Weights of a small transformer language model.
Size: width 96, 3 heads of 32 (1 for keys and values), MLP 192 GeGLU, vocabulary 4096, 1.44M parameters.
Training: a variant of Muon for these matrices, 126M tokens, 7901 steps.
Each number is 500 + 40 x the weight over the matrix's rms, rounded and kept within 0 to 999. Layers, rows and columns count from 0. Numbers have three digits each.

# layer 7 MLP down (transposed), 192x96, rms 0.187, rows 34-170, columns 0-31
491494503446558463536542542435415512486531496465424443523447500493478533434502413528548485390508
536527518483470563466488512533465549432437476486510550457481498577523436475497537494467507515476
510456480434445535548531485512471501598496474502554458539490475502514528518554522520430488443465
554498461557608487495499474521568418536524418539450506472549489471565470538454492518551502557442
484414528554532475462474487489571492501476546500519566493496487405451484469531501513515549542584
535527528484562552469566554506448473454578488507550472552506458569516497519511528514475515402487
523499506540503516540422563526490479483569473478449514493467540552447473498510463482465513486465
521487544513498538492455523529435542471527489494511460495538520505450454521461496535592467551433
435490469489452498531523516530473497466513476557518390520616425484536494434495521460547533580492
492503525519503441431513587478433469505538488495587452426463584511485492457560598569484576459457
520537422514476505422577502472501506507455520434481474544553516463491495438534567447583485469530
475528463568536560517445481406493571511528475459407445502517464486443460489486500462536400430498
556471504496456532579419522410517537454543548494486497497497484540500498501531477535451421472488
497528529491517517434475583485509500465526516564492581434503509508543476557493514459480560531479
497516453486494457487449540516522532506499492498506487473442452520428480480452497594510403525495
466479515555547491609496478486499446494495466417459483506484540542519466549430517438508480555534
497492588526468571490522542526475516566401551598510541462450453478421429539492482527496486490438
473561441503449498559389528484525466527527460514547449518485499443369511523565568526434525469465
548578545473505408549535450466411494430446460548512529565498538505472516480567495432471447470581
502446461529585517499521524487465553494518519493537531494491486516498519442513441513583520491505
450467527379533498522464517498544510522525557496492514488516510529561516463524451494491519491482
478613494481490447551497472425473464434491520480553569507512516464470493529501449529523502448543
571498524464492465532552551478486560504464462561504523522460517488498434427524611511413514540505
496543491442473519475472496460469486506546444559518450538558512461442534466498536476546455474520
529502436524481509498455464512466446513547469541521422504435503461495496459504447507478542505518
476537463477524514526493472451493490498457513512543440527537417499473538559483501531549510470507
530553543463464556540450585449560540514504534531505472505540509485528514460500561428580543555566
490513549510567494496565504518568470522546549450451497510509524531559478479449518475571489479424
500501526536529531501502506518570473480563497576519463485504545517505522536485451539478454475470
561492457617468514438520498481519550468463520545565497570494448509473539465478485529570507529579
469515503477478508497474477505511482521497433546581493590545492534458459544575513492410522565480
452491476514546510490504504505437518492449523520443498525504487559477491524467434530485496453502
568448481506409547490460523502512454420472445526478503571451522467488450484517514499471477547449
530436508511544459489464469488465499525517492554564530448523487529536490536525498541539450503529
545472434445468546536486567510441496500515439505575563484567446431498481478521428525466505556516
492509449509516546456461479582499417478519388486507516525514504454467475486551519464514519522491
481472569582583426474468472477448452499484517512484445449554520559527452481471474485464430494551
444438577475517445484441510488514463486424447540477521483488596548512528483520553529397464466501
412463502550549522537507441482495451519541500479441521501539547547505529475478428597471475491525
496436492548450444528466433476522416498480515386527510490501468522500535513530486534516506513565
512466451514505477502539561449450559498431447514411576512490517520485517461522515532552489481515
533439566547432506568472575534550590553535462477475458473520540543541517527444452474537536563426
503518499406513518515477495488442572578539569545519474510478468421498429462503489499496498454453
567524448529530496500552523552511417499527437406502515438468493510500484476528519460525483553484
352511480470527534514535476475432490544505506484513565465500452525485478523508465527484494540538
489526502504503370544519525521512510413503532564474544500572470534525479496419502520502489542502
512510437506503480541510430489491552510505458538508551502503467493545534514544445504458559455559
499559512457413455528469523649478536540524557483465472539436524519516617501473478509513506467521
446524463511510523508477474546480566499482482455496483516539489575457505465496475531559502474535
459499473538458462428461430518493512455485556606479478506566522483556510474537555499484545498446
565499403551585570536473488453584465542417417472488508468483513476525568524474491503419461495492
465477540526452493505486501440486478517463499486394447495484498533403559477511471446586495478524
543540520569460474471511459456544477560643488511489530435424486599509504530567413476474542568544
522510558495547547543492512483496409497475550512584410509523512432439507495552488403547460505488
472483491480468436539471537522489506427470470541513458537478503538504507551369465499435484544480
521500506509583546479512507474547545498557479501521489441484495526454480452503465520522562515410
485577490491463514497507492550510454538563494505514532554559581471446480431544483498506446536532
418480464446478464542506496456541560489472520470501466517436440469534565509518486548480482471522
480576536476547529436537481486422476484465493420519464561493512519470506420506521521524483418512
474476445510518437593462455459473484532495482426543528517555524474495533606557482486530505428458
475509480417507451573513480505502542499441479507484492444522535524502503493506434478506493580471
559499515530500434532528418516510511511526530520460507460430514530491495568515527435460508564552
561452550489517453496498472458516506456486488556484432514518535485455488621571510443512509531466
489573482581529472517494508544523466512475556497510505523455549553541430529469509538495494545499
525491527564466535502594481550521516529521513487511491546469571496564493512524533469460594560465
529525471517460509584451478504530449516450510497552464492489533549500401497458499464476463601468
420499447513505512495517520492504449546494570534520442479555549498598482454459562478498458553563
521497478495465507472501520475509431485502507491520460500548493533498459470481514515519447532526
477409467506463463462442471529485428481460528465467506537477509400493534560542481462472528436530
469582477445485468546521451502526506470453514502514513513544436447419501491443416440510521443487
477519544519542515526496463548516461576442503505586522463585475459468556558485499472486521466559
544415466519437612502464506449461465548533570434420523463547500514496577503496445558435499453557
502567483489495530482488495615549525509582407492511498493502488502479518525460479454444532499436
450563574483510546478556483569468486492460437487473518490470557527506520498535494448497450548550
443444524552506540504448500447450541469534414500491467532499480498523546476513518495502490539448
539583483552462469511453472522522477489514428515511555479520556497515485513540533527430512483520
482497500491602460543493456525521486614497448432487552539494535524587487554569493490515482594552
552523504478445523466497522516457551537531536508486416531480502537468467483565482510528484519468
440482524563546520493520458513533464557543545461512483482510496416484542564442507510554542473503
475501468539474513544476549544542493567462462541422464460502484532512433517505455569485485566493
421514509513506511482438440401470442533514527487539496519546580450496538505529496438474464581523
532535508536474496498490539536488500504474520545488525533471421432508441491457452487514463505538
481508482483530486474529453485514428535458506495481508453497511519590506429530535467490496479554
547427499515479496513550545522525427492520532443499449457538501441496525533469480479490443509477
549537499518450419537526561545540459506465535514413466509510479508498541455454470523482488450506
512522536483476560466525527445487532514505505560468423550488470459531473509438505497505507553565
442602478515543577414507461467509471509509515492429517473513523554565476421543432504503441508444
474504457524500522566456557457546575522500527484578490444521446487564508512481525522480546452513
493454526502579537443486435491543527514577532584566490494512496465498437519460507482445553514464
505491554525537472506491531594465548550544495526457505475490551548535430529480492458561537524526
540485542511477462491484508566488525527538485492505557453463582497553485525510529494469508527547
427443545517535532456507521459471549541461502503548484461616519548459514444451533483476531457468
501493494456558542510499526419469468499505490537499502537484542455560452418477488549538429602528
465455538480525485485424532513555404490518551418457475559433446486525499495582575533526549510472
555489477442519513455455497528499538440490497503495471526476508526500486491553591524464478570506
523508496433473444441472488551522465514479569537437544409461475590526429471474495558516569504492
427545509461490507465480486496445564504530520513483461512625563425548479456555492521580540533497
500473483521534514485524495539472465454548553523506518614495536463495461448446469497446529467469
468456537518463467473366544459567540481509499440532510435471475441545465569455539472497526545494
390499476491454510505383486551532492436608528494510491450458488474533565560505490528564448486514
481484556486475477525466543505456505546443536552551552496452483523517424502488580472524508482521
520460551542535536461465520493533485407507584505551522474498438496496501522464545509551529532462
476541465518529489525447557474519458465507456493465480516532470545490516504583498478536514534475
542546492463472533529458532426509507509423542466522441507457494473490523574483531544528512504498
492493531556501487506444509506497497445527496523464497491464369445551557469544470438521535509483
515505482551481479478461476569529491521453484475499485509450401497503623503503566501484545470446
449485481462464476546502469469500500488508466505441493443497536408522471502519435518526471520532
450516491490478495440474400431477525490503449499518545564582521546430435557551555495514455490550
425466495523493447484506478488503492436531484481493471452435555530538491520520572497498466575523
533518519560527494539558477456481504470527498479472463467548459477585527509439534492497538501506
487437538489517465465515503589626485529467515491518504525489447490508512530447474458529507491430
462502469509522515467527455446512435539530438495492482529500495464504533490457507540527516447524
523411522502523521466478450516513541497433545496477519531537529482508473483451549473524487501525
506476457462490483470528555464463543504486503453519525501558503461523482449519464521520515501539
480503546474510532493503512496556533485491492412505561451549449456553529550491583460494459508511
433493460453540520523448508518497469515514518507493516501504559468473520547499443510478556461522
497560459472478533504505509570465496492532526480479500479527516458531453539592484460557552517488
492470498511542484527494544538479453508467477585496519527495525506549498498538503538500531551435
573462521563480486575483546536480527484507476484547462531463521538446527591484547446495557498439
523499507525510459477502513440529548498554433543535492502443442491464534532525560467495477528485
554476521498451480365528432509528502573552501528578526519542479431466533460552462520353593489479
474456528537505474457489528450534496487469515441424507444531458492454563553458514454468509482516
509523508518525516518521535525503523510480435481447508473392463510535518492507438548480519477456
493483534537523509502463486535528533481514483451501493524579544447503552524476519513466495537477
540527436530453455499524516465543503533527526513530499507505470536487564461526480498533509462570
481469474527605516466539455522532478492515533547472484467530548527550497592469534500451568470446
491454514514470429449499452525464507515518458499492443457507539538502482504534440416507455531558
538481531512560541485456557526500463485454439513527572553438559525548500504509506432517447502459
588479441489557521474560453456477506449490545449521534479503533553467466509451430439466441477543
473442500476380496467535478503460522509565568476489467549479520547471548462511507501519460511532
475449520454484485567474494554475503501523520501503519510558498441445499569537469484489454416478
509509477548507458491487507580492532442424518517545515502559448508490397503452580502539498462472
535507476500458518526506534522514522480484449517483447540538470486460518523466432542519498494528
514520465475482435530479500446519480468495555490508395533512489457485513465482491514465520528503
505545554520448528547494524459428498483504557567520537499471470494497418440554520494475499503448
434457451534477454470418480547479497468526474545479570499486544486542500554469477487484413436548
494527480544506514530488416587495477545498472459469487386523487470453483470565553524538533501589
# layer 7 MLP gate, 192x96, rms 0.282, rows 35-171, columns 0-31
511508509524520511557511446493471576518441535454541557532469467442478455455453486471461493552504
469489509453539550432530460467471521449479483501476525400446490520511522466509486481511503476554
491480546525500512504529465506488463475563509468515496468470472517500489511498485415444477436531
553470515559528546588476527533441533558495471551481501484498445404545459469461515512502468494480
447435547554526583440484491514413511402512499449497520454504445460495515475496564468531559422563
479536495580447501505511485510482529476496452488469437475593466490523538467480523466501511483489
528479501517510502448460486540476511432515496498487483505498463500447482486439476548555440496452
519462563457513451496459480421557509458499520579495436494471443461482565519453498533493530541562
565462497494517558521452515441524486558498429527511504515458465409514563506538557512582539519516
511479583460488538495453513499507493483467492529556445523499531551472545475476509483525497515519
519501529507521510504434556463511438460483478492463543497536514559461589403555583437498504512451
532485487469526470528430476480479463564533455464549509503520492555549547489490456515583522512459
549560534451494551530498445500511515492427498429519550487478474472554558501515517544536508494505
521449524422509559480541397501565521503460526462500556531474552509525510496546552432527491458552
461489478482487457509481540484546485494467396491483467516560527513454521470468555442546482488445
516504467460386488530443495495508428440485513502494490476501472472527455514546503491575467432489
527455428461564580558461528481478501456520487487547565525519490403477531521531503455509493489509
495446472577450529472500532469502546528523602449574421462438473463501465453449554473522545550468
481497527461479542452449460524495503451486524508521493509468537549504491474524539506490488553503
540425432465600411513555525519456525482422507542429490506501478572487544507521449506523470471531
554533572535493549450533501541477496542523501495461409509435530515521390525461607454440489495476
509538538485492442505508550496467506492506481555498574488507498540523549562566516403523517585498
564425542554541524541539482538466500475512493506533505547534531557468456470459479453499475488489
424485501474465514485487541456519484520503512504564478516498529468489508490526534413503533506511
565509501414488565508474429519506514546455561498529510513559543490456471530537439533492462440434
530515492542602561472485470472509543626500517521508445484483512483496484466422457515419558487440
472481471562532450465497497500453531517468448498501564526556523460470489492527457501542549435514
492479583538485385505498458409500485573446441503492482523492486517571450548576507532495463429566
453557500539418526486404546467545545482501449595497548460539508540531478489445530503490490481507
468522533536483460420537497505484470488491497496569513610488466370504540517459500484478480472550
556524536577492573566477554517551476475507433454447469495515504500478500486402518529510537529498
428569479523522457507461488448511427496568424526479459455471426456524429572449442475507424532546
479468509424446468494510463495464458472456500517494475515499530525495534532466428481477500496512
448520535510472467451613525551603548531488456566429529504463608610504560473469571466566494396457
485431498501497497504478525550528526472435541504531488543490489486498536510521480470496571518480
549489484431497453494491456457475484518424506455551537442478479572487508546512502491468521463557
461475515542521495430523519503499522465506451550476542509500504445492472487563516485499567606527
478473491541520473526543442486497545509442498446518474494512508488428480502474507492550487531519
398507553567565464467540525456510487418500560481527476514559551467470492498448497524501463512532
475504505505501478518612478527519491592497497530485473459597488520547507525453550484555535431490
529394525491471548496493549489424558572546405513465509484460470566464512498399476455474498490405
464542468448478517522444543531467545471496591588536490466435538509524527464578525465565499496430
490529495496566597459537415484555455548455548557533557478577476527490477487541451440481536456498
478521451552431503472478513470535516476473423537596467550536536603497441482517539512524454477480
506505534558441402446452518603527446457517519489454513391523526438485523464445513488494499415516
483487507567445505516516530543547516492500541546508508523433436551481509521507476460469471420472
534472471468525513501453526507487537526488520458512474512489501502523490480524557497592502518474
483435525494503499457537556493528512490548504465514471501436462495462497432539501472513530514487
508464598530530581435531555513455517514526477489482497453455435513453557555512512589441517472475
508485444474513461521493410493557464479450466472510434457490514484527562474560473546469532460457
506465485517495524502483512505508481599479512455417518508492430534440462572479481414533538490506
504501433457476492503493584541462437492466475550517487451571570419404457447442463508494535441407
500499506449454528548533511565561476534524434522575551478441448462490474490524458489469482475515
480497515500467477493495572547544475496451493502513485586425490488507500459501509444504495433530
442548530513442543551529521493510499502540500502574523442546506466550472455420497455551536449549
558461460485522429533498432493515584505513493484501434493502547452494551559515561504568556516436
509466488525534515422535385501518461544492481527496509451498547444532521515503514513470531409496
468514532495587511560528581518449519509412485464513564576440457522480412532420520571529523464462
533522532541483483499447497425481567498525440521494489447540474496544526467539477484547599427522
518501486538488503385459505476483498454484479521462505476439500447573489423568478469460492517435
506596522503521476467481454525551539462462501529465426509502466512534529509481571516562515425429
545452475521512429573556572532525556547454479545562511500581462482505495498506487478562562534498
503538501470535507495486559525487474454483470571464517489499480484440449498453488562491550533510
550571500520474517560552485465538524490487541443484541540452427422543593518451500460419504519567
410507413538468523562510522533431426560502435438467505562484582530498472456448464542481473520448
492452524480547515467510494454480445509426409469473512449570412540451469464507432494552447579469
541520500501513492508474473510538447565503498475466477493505539570534435530545531517530431491456
456568528465430516496484476511462532524463539507573481485446477434513540519489437556458515457517
509490509477474508497556534500478594522371539577534522492496488522509536449498514495484512512485
496461473528528508494423508543556512482506479527510488462543497488497492560498549482441574575498
443430486499440491498499460535504553511534455570514481481577473553602547538459491487479496567523
404479480486477506515501542533453531485529503488555432476476504438532517477542587533473589476467
528462489440535492516516494475492566576503488550491525526488464542510538602525569455609446464496
476524519496455580468490460517514555472502520441494457572498520505463537562539486461568555540527
460469465488445513536477492468538491464491460482497498500492461578456543472511467470551509497543
505457422475506508507496585501453483482485567572469500544435518401542516516446507499601593483467
520513500527517506480503497481511548515545525482493516517455553540446388501537487473514464477475
492466578434563534479485601517506398463503435524532496491429576474535534455517568503529543463471
486502446473572495554456510459496350544467514469497476432502572553436453498463515551454521488418
429468531557490488545503510498509502530447476584522520528504455468519466489448496500496540419513
513535475581544456471434501488459509496497465460517547551521549491535506517484514455481519422544
460450544503488600510525509524504524483530434446422475427541463493522515465375499469515492559524
418539497399475524518441488488531479538524495525492481537458516472468542521492548497503524513522
520484448459565534453461454520537432550473485545501497526480419540473520522463484442526508490485
475487535456481422518501547497566511523463503490411454514488509466470500530486524476472526460498
553506509487490557529513523393497500606492472470537503473450450527460484501557559503585449475433
481542441493490482528522547494406539529464532449543516475494502491518506476528531416400534455491
492593376466452543536443543463504522534431533524528507465457444485441549464493476430486485393475
539492529472536452451458499470477500500543489443539508532426539403452483517570556594570444526537
518484458479463556573529506494494519447483535462445450548397492512563548544519553532506526465470
476486543430504445481518505489496449541485538553506463499465543493549516515468474558456543536457
456469556396527467459504559493481400584495426445523536510465618462565456528523546472520527559573
505494487433564456497514475532496465472462445398492598521581445511482542496525471499533548580490
476586547536531478510475496466430530479505446475496441507484482487552525484501444537568508541513
471520529455473416517534477510563518530589478510455513507494514490555469511463514487441570473439
510455514509541537552446551494507475494474522450584501508516545498511437543482493506514404464511
561485626487495426492489536451481427496568567512553521506458531417495498476514501550544505513515
369453516553472465465449430463520534552458538519476473474553527497541487502471485522555571560593
516497444555542495496523483573557539517497565516499501499528555546486473567542507564491521499454
441511452420507474493506458499477548556490438476478499542507491486510561530546513461526472466501
503514491529458530521476510447546471477505510428476472450472476562524511477447462499490538569572
555540492577541469559476551513444505462576508517478499531480533520610465553547497454493488543528
505479496420432506520512599507520506508535503465478554479504451445561461493478560483509506510527
489465458564498474497457550486430497533519488464475530458512462515563486442494501395518590570516
486520482456487511448509501500533539499503491531474505550408519521516500472455498422460523503423
559447426475524492426455456560526470516532532501550470398531493533478491558542536527599514530489
474591533497532475441466407491554483500491395448507522506582578491527502516479518463482470486516
503532534507492558446467457507445455570531497597465531508514505473474463488434450545495592462547
574505493488494520513530527549531533564466495468468491569535480530482494503492490481478578459456
536495541489477446550492545537536473494519510465528393474463485514462494548478449488559472438403
504537564435500490466526425368535579519533490490478498498516498481483536550568446582498500478522
503556535548510495489442446457522475469447545539494504470492506466539427512526533414494521516491
472483531524565540468521555498465536548485529509471511450430581516504489510515517461457482466526
528515546519441487473523469478499532512500520518449507520495534482506485527468429480496462504426
546494563521428510471432491472521482471473501522460518484454490515493505379491492442449491513504
431408492556503488478514461547518473498508540465493492503528496530491553513450443503526467450453
487506426476437499459507545534522515487496491470526493529468547558527499572497472523559470441487
537523420472617439481507481518489540461461463514530492438511538494575530521481470544529429474484
523502547519501477467437469560430460444447527515500516518407504546501421501558515512544564530487
525495466453480562495514413509593493537560538473511434500521529440522571472515549490506559524438
466477497476524554547459502567531551389463474524558522512571505530474539470543425493482523494554
457497518479526571536541529542514431482462531517575525474506507491500464509473494464535461523503
476523489453489475461482447556523499496480505515460501506404579435495467490573559489588534480563
487444554471506501491518528521483439472494512514508494482500574513493554486455548505511451509508
478500542558465506471522512543474575506515555532637562504482453572488517469560491485528482471481
494435444471475379541475487555511459457451467496510509481490538516533520451511391590515532465505
436510515541491470572489488472450435456574448502531464530510487535549499495496482492547532450514
561493490460487472491484476501528480541497530482584404435478459466538447486526519455557516536561
454444470512474486479493497541496515529579562549547470583481564456538532488471471512491471471459
514554436493492465489409521489499501547533476574522504470481482467557529486501446475502524503492
499505535476533532495524500538488353548456451545498567482499465566486479500530401519453497443485
493489500471468469474528493501534496548513444546464492491506531468471493464578463446510545448547
442536482470514504505425478484477479549533491451486430534461454470480458473589490509518517531517
497498543579485524410530485574533516399525466407546485512491534429543523500529564539431477477500
467537540558492508561488558462459510506518525521498500494504457499516517555556518501528598534497
535509450469497546466483520437494520483525422510504484520458417521502508431503450516557462460514
489478450536579470502526506477490512517479499519453540471525495524506500548473519447517493538537
# layer 7 MLP up, 192x96, rms 0.308, rows 35-171, columns 0-31
520487481619564469460590470456501469507468521502512483542446494497541469587518532413527456486507
460547479525529482532401514411565422571581545535475541503494538510571562493560501493430420465471
519503536622551462539541494562492476518584528498463506445479464499557479507447503509521457466417
513563515504538497519538403499592448472464501423453485549519437539507571489593479513525559495550
442433511513502610501491465487480582538525465493483523481505548560576540507535534512528555501527
577552503496460508465525497499523474539506424594494453477498480531451513523558522472496509518481
489427432516518494497541559464474541545501529496470525522507496467477429485469488504506500518517
480497522528494537500443499529464475443490511523509410516442528467455480498474466491478472474461
506492516443588499525548517499470471451492496563534488523454542502534532504490554494492419521438
502456460579544465479461535466517501511510487458464474581505428473458544478486529482514428520512
472585505548427429470462486512506463502481475496438475505519486571455480483435446494517481503479
462554389519615492434505453525395475533508550489497558547573484531581496496555428462519499504512
445491552518481471556458505509530443538511439469527422428493502502520545437476415456520503529475
538548452450468482490547556452528558413504511513490497562478464525448415562508496534515568476516
517391435499525482466432519527515471540468579452541531481543523539434496517581590498520534484462
481399410543468523425496483490526514591510506474511461477495507494439543538474504530557534491508
458455494473419516468602498478495475497548520490582465451489497503485537434576500395473430446449
521528557540451518466459451514512453524495557511578439529455479459515595537525573512477486517571
566534514527464478401504507487452469445489539550516516491456474539451509522473478546517508475541
536486539561431467466375498461413573500547463474452475489449424469476502496494556442519487546479
502460467511531506518458456557431521536579479505443456515548550565534522505462498555519464426470
469490516531556519562544478467384462465524498492501531581527552452425496592517463552536426499470
526456558494411541479502457486507514541457515491484512536452476521496450575501478477509583516495
500506447425496560476572545439460514527560501489563449526504453516497530528521482499478462467446
505429459476578537548484473447480553466489506567506547464540549454497459506457424527434487537617
485478493498413484551441503501516497459482504508490519479537499437411532482498404500508508500498
538409407551485521530506515448371478481530537499466465487488514521522535497506510460491493487445
457430564415448464503496539543536463460484483526536556542519594621518523542523491517450590450446
498537470510547408548529472566462485591491499485470462502492463531477497468537436565562537532471
498599512521478566603488542515514544488508539511484440495480475559491481481370539532491492479426
518555458436457458537490513552498504516537512563607562501508521556527455601511483562485472424490
502528506531512493490474433529477525529497520537492480440471456561515496504477474500472481538453
471490529533483442488527512551508497473515471574528468467550498441524521446498525487439448501528
506535519508539511536458553580452474480453456505562538393491442425515472579407505487471544588523
551459506466577604507498514566558545446421498514531492578454459488507476531445549467460463518434
480500486554472540465538553574487569501505435480454597562508577547549525536558444499476459480500
507470510444467528570477491474527532563448491485488499537481488489591491525513521499501457489399
443362440406526539520488500549556526549469450559495495547506505543430576448509486437507452479464
535524486482465577522479506553567536480538476492476503489492576542545474429474555504437539491486
516492473493512511524446514408509479563534554449504561559483471460570458501505485541491523561477
505541571565393498582491496512500573472548559472562443507472516545493456527468551448477523454538
534468543510482499510447518484511456479504555504517504425479567497502562554496508497450527487572
518544597518571538434502470524479474593455604401453515491576529484500516551471460505451535553492
507528462515522484459550584551497498424488477481502472594477544538513490471537523441501385497480
395448526524510593492516458490489415592482449430449482464497466521436559531522588509466480507450
506443477528495559529438433499441446545536464527507516478536512514453469515439542502506544503526
548492442462465561574468521541541450599536532450507510503523512511508501434523479473490461582500
533484524542531433502508512458545522538520458484493502499546495466559501552418457524424496450446
556478531589559533500537535497501472546585514416491477476496522518525559484479585506541512548568
457494391575509524456437481484598450410524508484474540468499506466487537494496504520588464501478
469503475524454422565461555527475510535512547570531460559469473481413527500503447523577503512515
483505496538468473526493481456551521531482537461467572457462502488572494496556464506440538541457
537456485501473526482515495530473478465552495456449506482524573443535535496476561541561479417517
535514484531545528424516546517529475578469508524528487537441513563525516501596554469522531562493
458527464585569415454543536546513508439489457464444464497568516517448525536448489578523565510551
525497422473575479496531442557505442532403494449408516524482520472484461489494463494538425548465
541538516465550480482516493418445456449535430506479563478521556508496515439509449514501508470559
513509518488574469511604505464449484532494516510572496481493479489539470515505476496533454502466
557514450534478518437432473530483492588453420563406445496542521491577538469490515557514483485522
549461493453520531506525463532437528546450528567475507460462489483467560433591540479426557489494
437490590507514492498530467523505498537532490474522478484550510545475453514475466499531484472529
526539487492421535418485500482518477502497527508494485596463505501515453496443446541539502458530
537494562508548484505533461501470525456547553461530541561518511509521446544475420542436471501500
479437538476474489471562506500479530431498534565492475522520501542454520481519502477455492460511
456517476505525487470534470521487605507506542586476518462530544505506532437498459566488473497506
543506483453415510466467436547518567451484501508547527527525539548465536553473491541531586478497
463527529458504506533499513498479515557510513479442543463482508516482514522555440572523491510500
454554429547522424469428500508491531512535489534459547499511500515484479553495516438555436547475
531445488475538470487504479537419534476446493500536520428500455533510467423563509508552557441599
474430536513474447498514511449552568520422536493571514521614500448550476593544528486515496542560
517500445517526489511539533457523446558427458520438496397461500487501501475527530439470520467336
493538506431529460476434546492473514479465507534489480536536544431451488487519512541478507503450
543539531494479490483481445516617536437458532489468561478481472532571542448496446467467550538501
502546577520465511486535509543552488528469523539465522440411453559511476510543504535461452426522
529575556579462462577484443451530515511462545503477524512549561490535535523520544503508452515497
465426444532551529555480479478557463601502406445526490515587478572479577518461475558560445474425
492498479512524481546462520456427464449453409484549520459574507465507512535479466530501545509533
522503462532524463502535437487527529562509485503461517460507520474517501457552511526488424572483
523473468537481511474493473507505532488495557440519468428505532478434438511431530495476524465499
507489486449508441563502505488543579409508479468509499472535497540535457506532485505493461507481
502525453493490491443481510493433503502489515499579472528512504437548478442514477518522554527493
505494520481534468438462478529485525431485428524538597491515544420534488446503484464524511531499
491491542547475485485521521532541550481474444501511523444508432511527499602478498498469493575535
502515451524471493496543572503485546477507481467568510484536461443489561457512468569506509528526
496482528543498475525542493503540502544481490515480512475495501480488480521534500504484470462468
523525568571488516523420552440531494566482477499529508432501513502538434515488541582484485439480
416509474461536383528579513537486475505509483532509554470525483480553518462473556522548402442522
485431497551534538444490420483550483474479413527534483497497528567568527496483536482489440503498
492493404556471501563516530563508505480481494476492533437521484554499587513513463443500512486492
517470533507486588534542566505527557497458509527461595502538483532458458572514483485473451431421
504568497537454491510422581530532468491546446553512506476456462487443445469539482482474467470483
470592544501442530529508500390520450575475564511523487488447568474455520480500459568501533509584
547515522479534535516503531544462445513472474516454591490480487531508490497503510425513634480443
531514517539529501468531498480552541527521472439565424555452543474500496498511495494522496515478
501454491462517490452498423441541481472543453444464469492461560497534535417485498573499498489452
585488443521428545486467443571485495561491515479497496490474476540479517500494495530487460506493
532449452479454553512480440474538515467539424444510473489502529502506530473502481506593418579423
455587564484463473523515564441512462496553536492513482521522431524550497483490505522574489444605
512565500508474530566505494538537480482552537484546433540488512565451542483498559520466492460470
477523491472490492404503519549493493487464491476513521541523495454560549473529553486508540527441
419445431482472539466507509459514443475514462499394515537461477457491493457472509468491524525519
519602604497545439540478493472539536469529603575583464569561485520524463526457554559482520458503
506517482517455423495543536461500471536494572446433485416535502579473488509518549498521529453483
487477542425525540455503531488478474508452515523518536512472451454513505425550490464429520534546
425541501501540521475564478465534517465557508452510421515452537535462514509439540462532419541513
561549502520498447437565551487475476453510488475487480468429539445465483500466475437479396498514
368541479486494605498489468511532483478551496473450495464567583465509530478470527556434545491469
472507474495517413576517509544563550507493454397445481473553493558482489430539614515497495571503
497536489525484530534457516458461472540530401519509471506541537473412497474511495506571470633486
532517506536466494599465511533479541484524479508473500441515549489541496459470532522542500513534
425564455565490488493462490480418452495475615537536480434500484485444464462515478514466537458499
493476541511524478459511556491526594411493489551463524457556542531476536459512524557492496540497
549521542469523487492438500473530494532491594484502470553487505500480498499520501495463526472496
455524543534468465408542570576531501472479520553554491431516589523486538535507503486521479506534
579593454450542506484575513531486492475460513481511505499479509483511472497502504546484494459541
473491541523470468441513622475565537534448499532463522409531471502562489569467485508507499514479
497565553508488446545463546500510455490468437466459498545489520532467497466477505526503548559563
477663459540472528508502434474518458516534517397530428525447501432505514482515461476490576462532
484465508545442522570463537578504511511504556484553516560461482488534473486522569495471482530389
464495453472502507449466511515437498470552502483516406527495486501502556441504495514518522582528
494515477483537535520474525505484524460535475469535493512535467488585516464486490446483504512516
497494475502533460490494599546554395511555456511507505526495483481430516442467548502505483441470
501486469454554533517452533476537514551491489526469530478445498536479506560475488525523514514550
455464562460577489493462493491510490488482470459501446507485446481453479508476490501489477464457
503446515614468487482495519480493539444514442471495504453463528523474539496562488441529518505468
519503528525537516557487477471562535512529518400521526493528506492493439453520500510529509471435
549483522495542493582469475459538390506451485481468557561490445485457508574509467541527468459491
561538520439452466466437518503496465555511550481510520517505443453526510497539547469618492547528
469488516469526576436483512562427505488480480517430556472600517560499500433490521497491527474556
524520618476484524568505522588515466451528473485477525493524517499450550485537487484566487493574
516478534541473543467512571587431505531519538524513503488538446539443522476490458457481472460505
521510455520524547552463487462464521568550487472512519442494518462540476524468513523467503477428
462473485489513468500435461486489495514524509510516464561510463459406534502572540475421489478522
512444457491557467523435560543555509510533476573493524466526482529440479521482471507479480502508
472518426499446478423477482435546489508453495567459531478418477501526449541475465479472457512470
444539477527492474491485455462568446539546519506481481542523509484485510576556562512503486501513
479450499526464480490471552473499566552528548516511578480490522527479446523533483627490499473492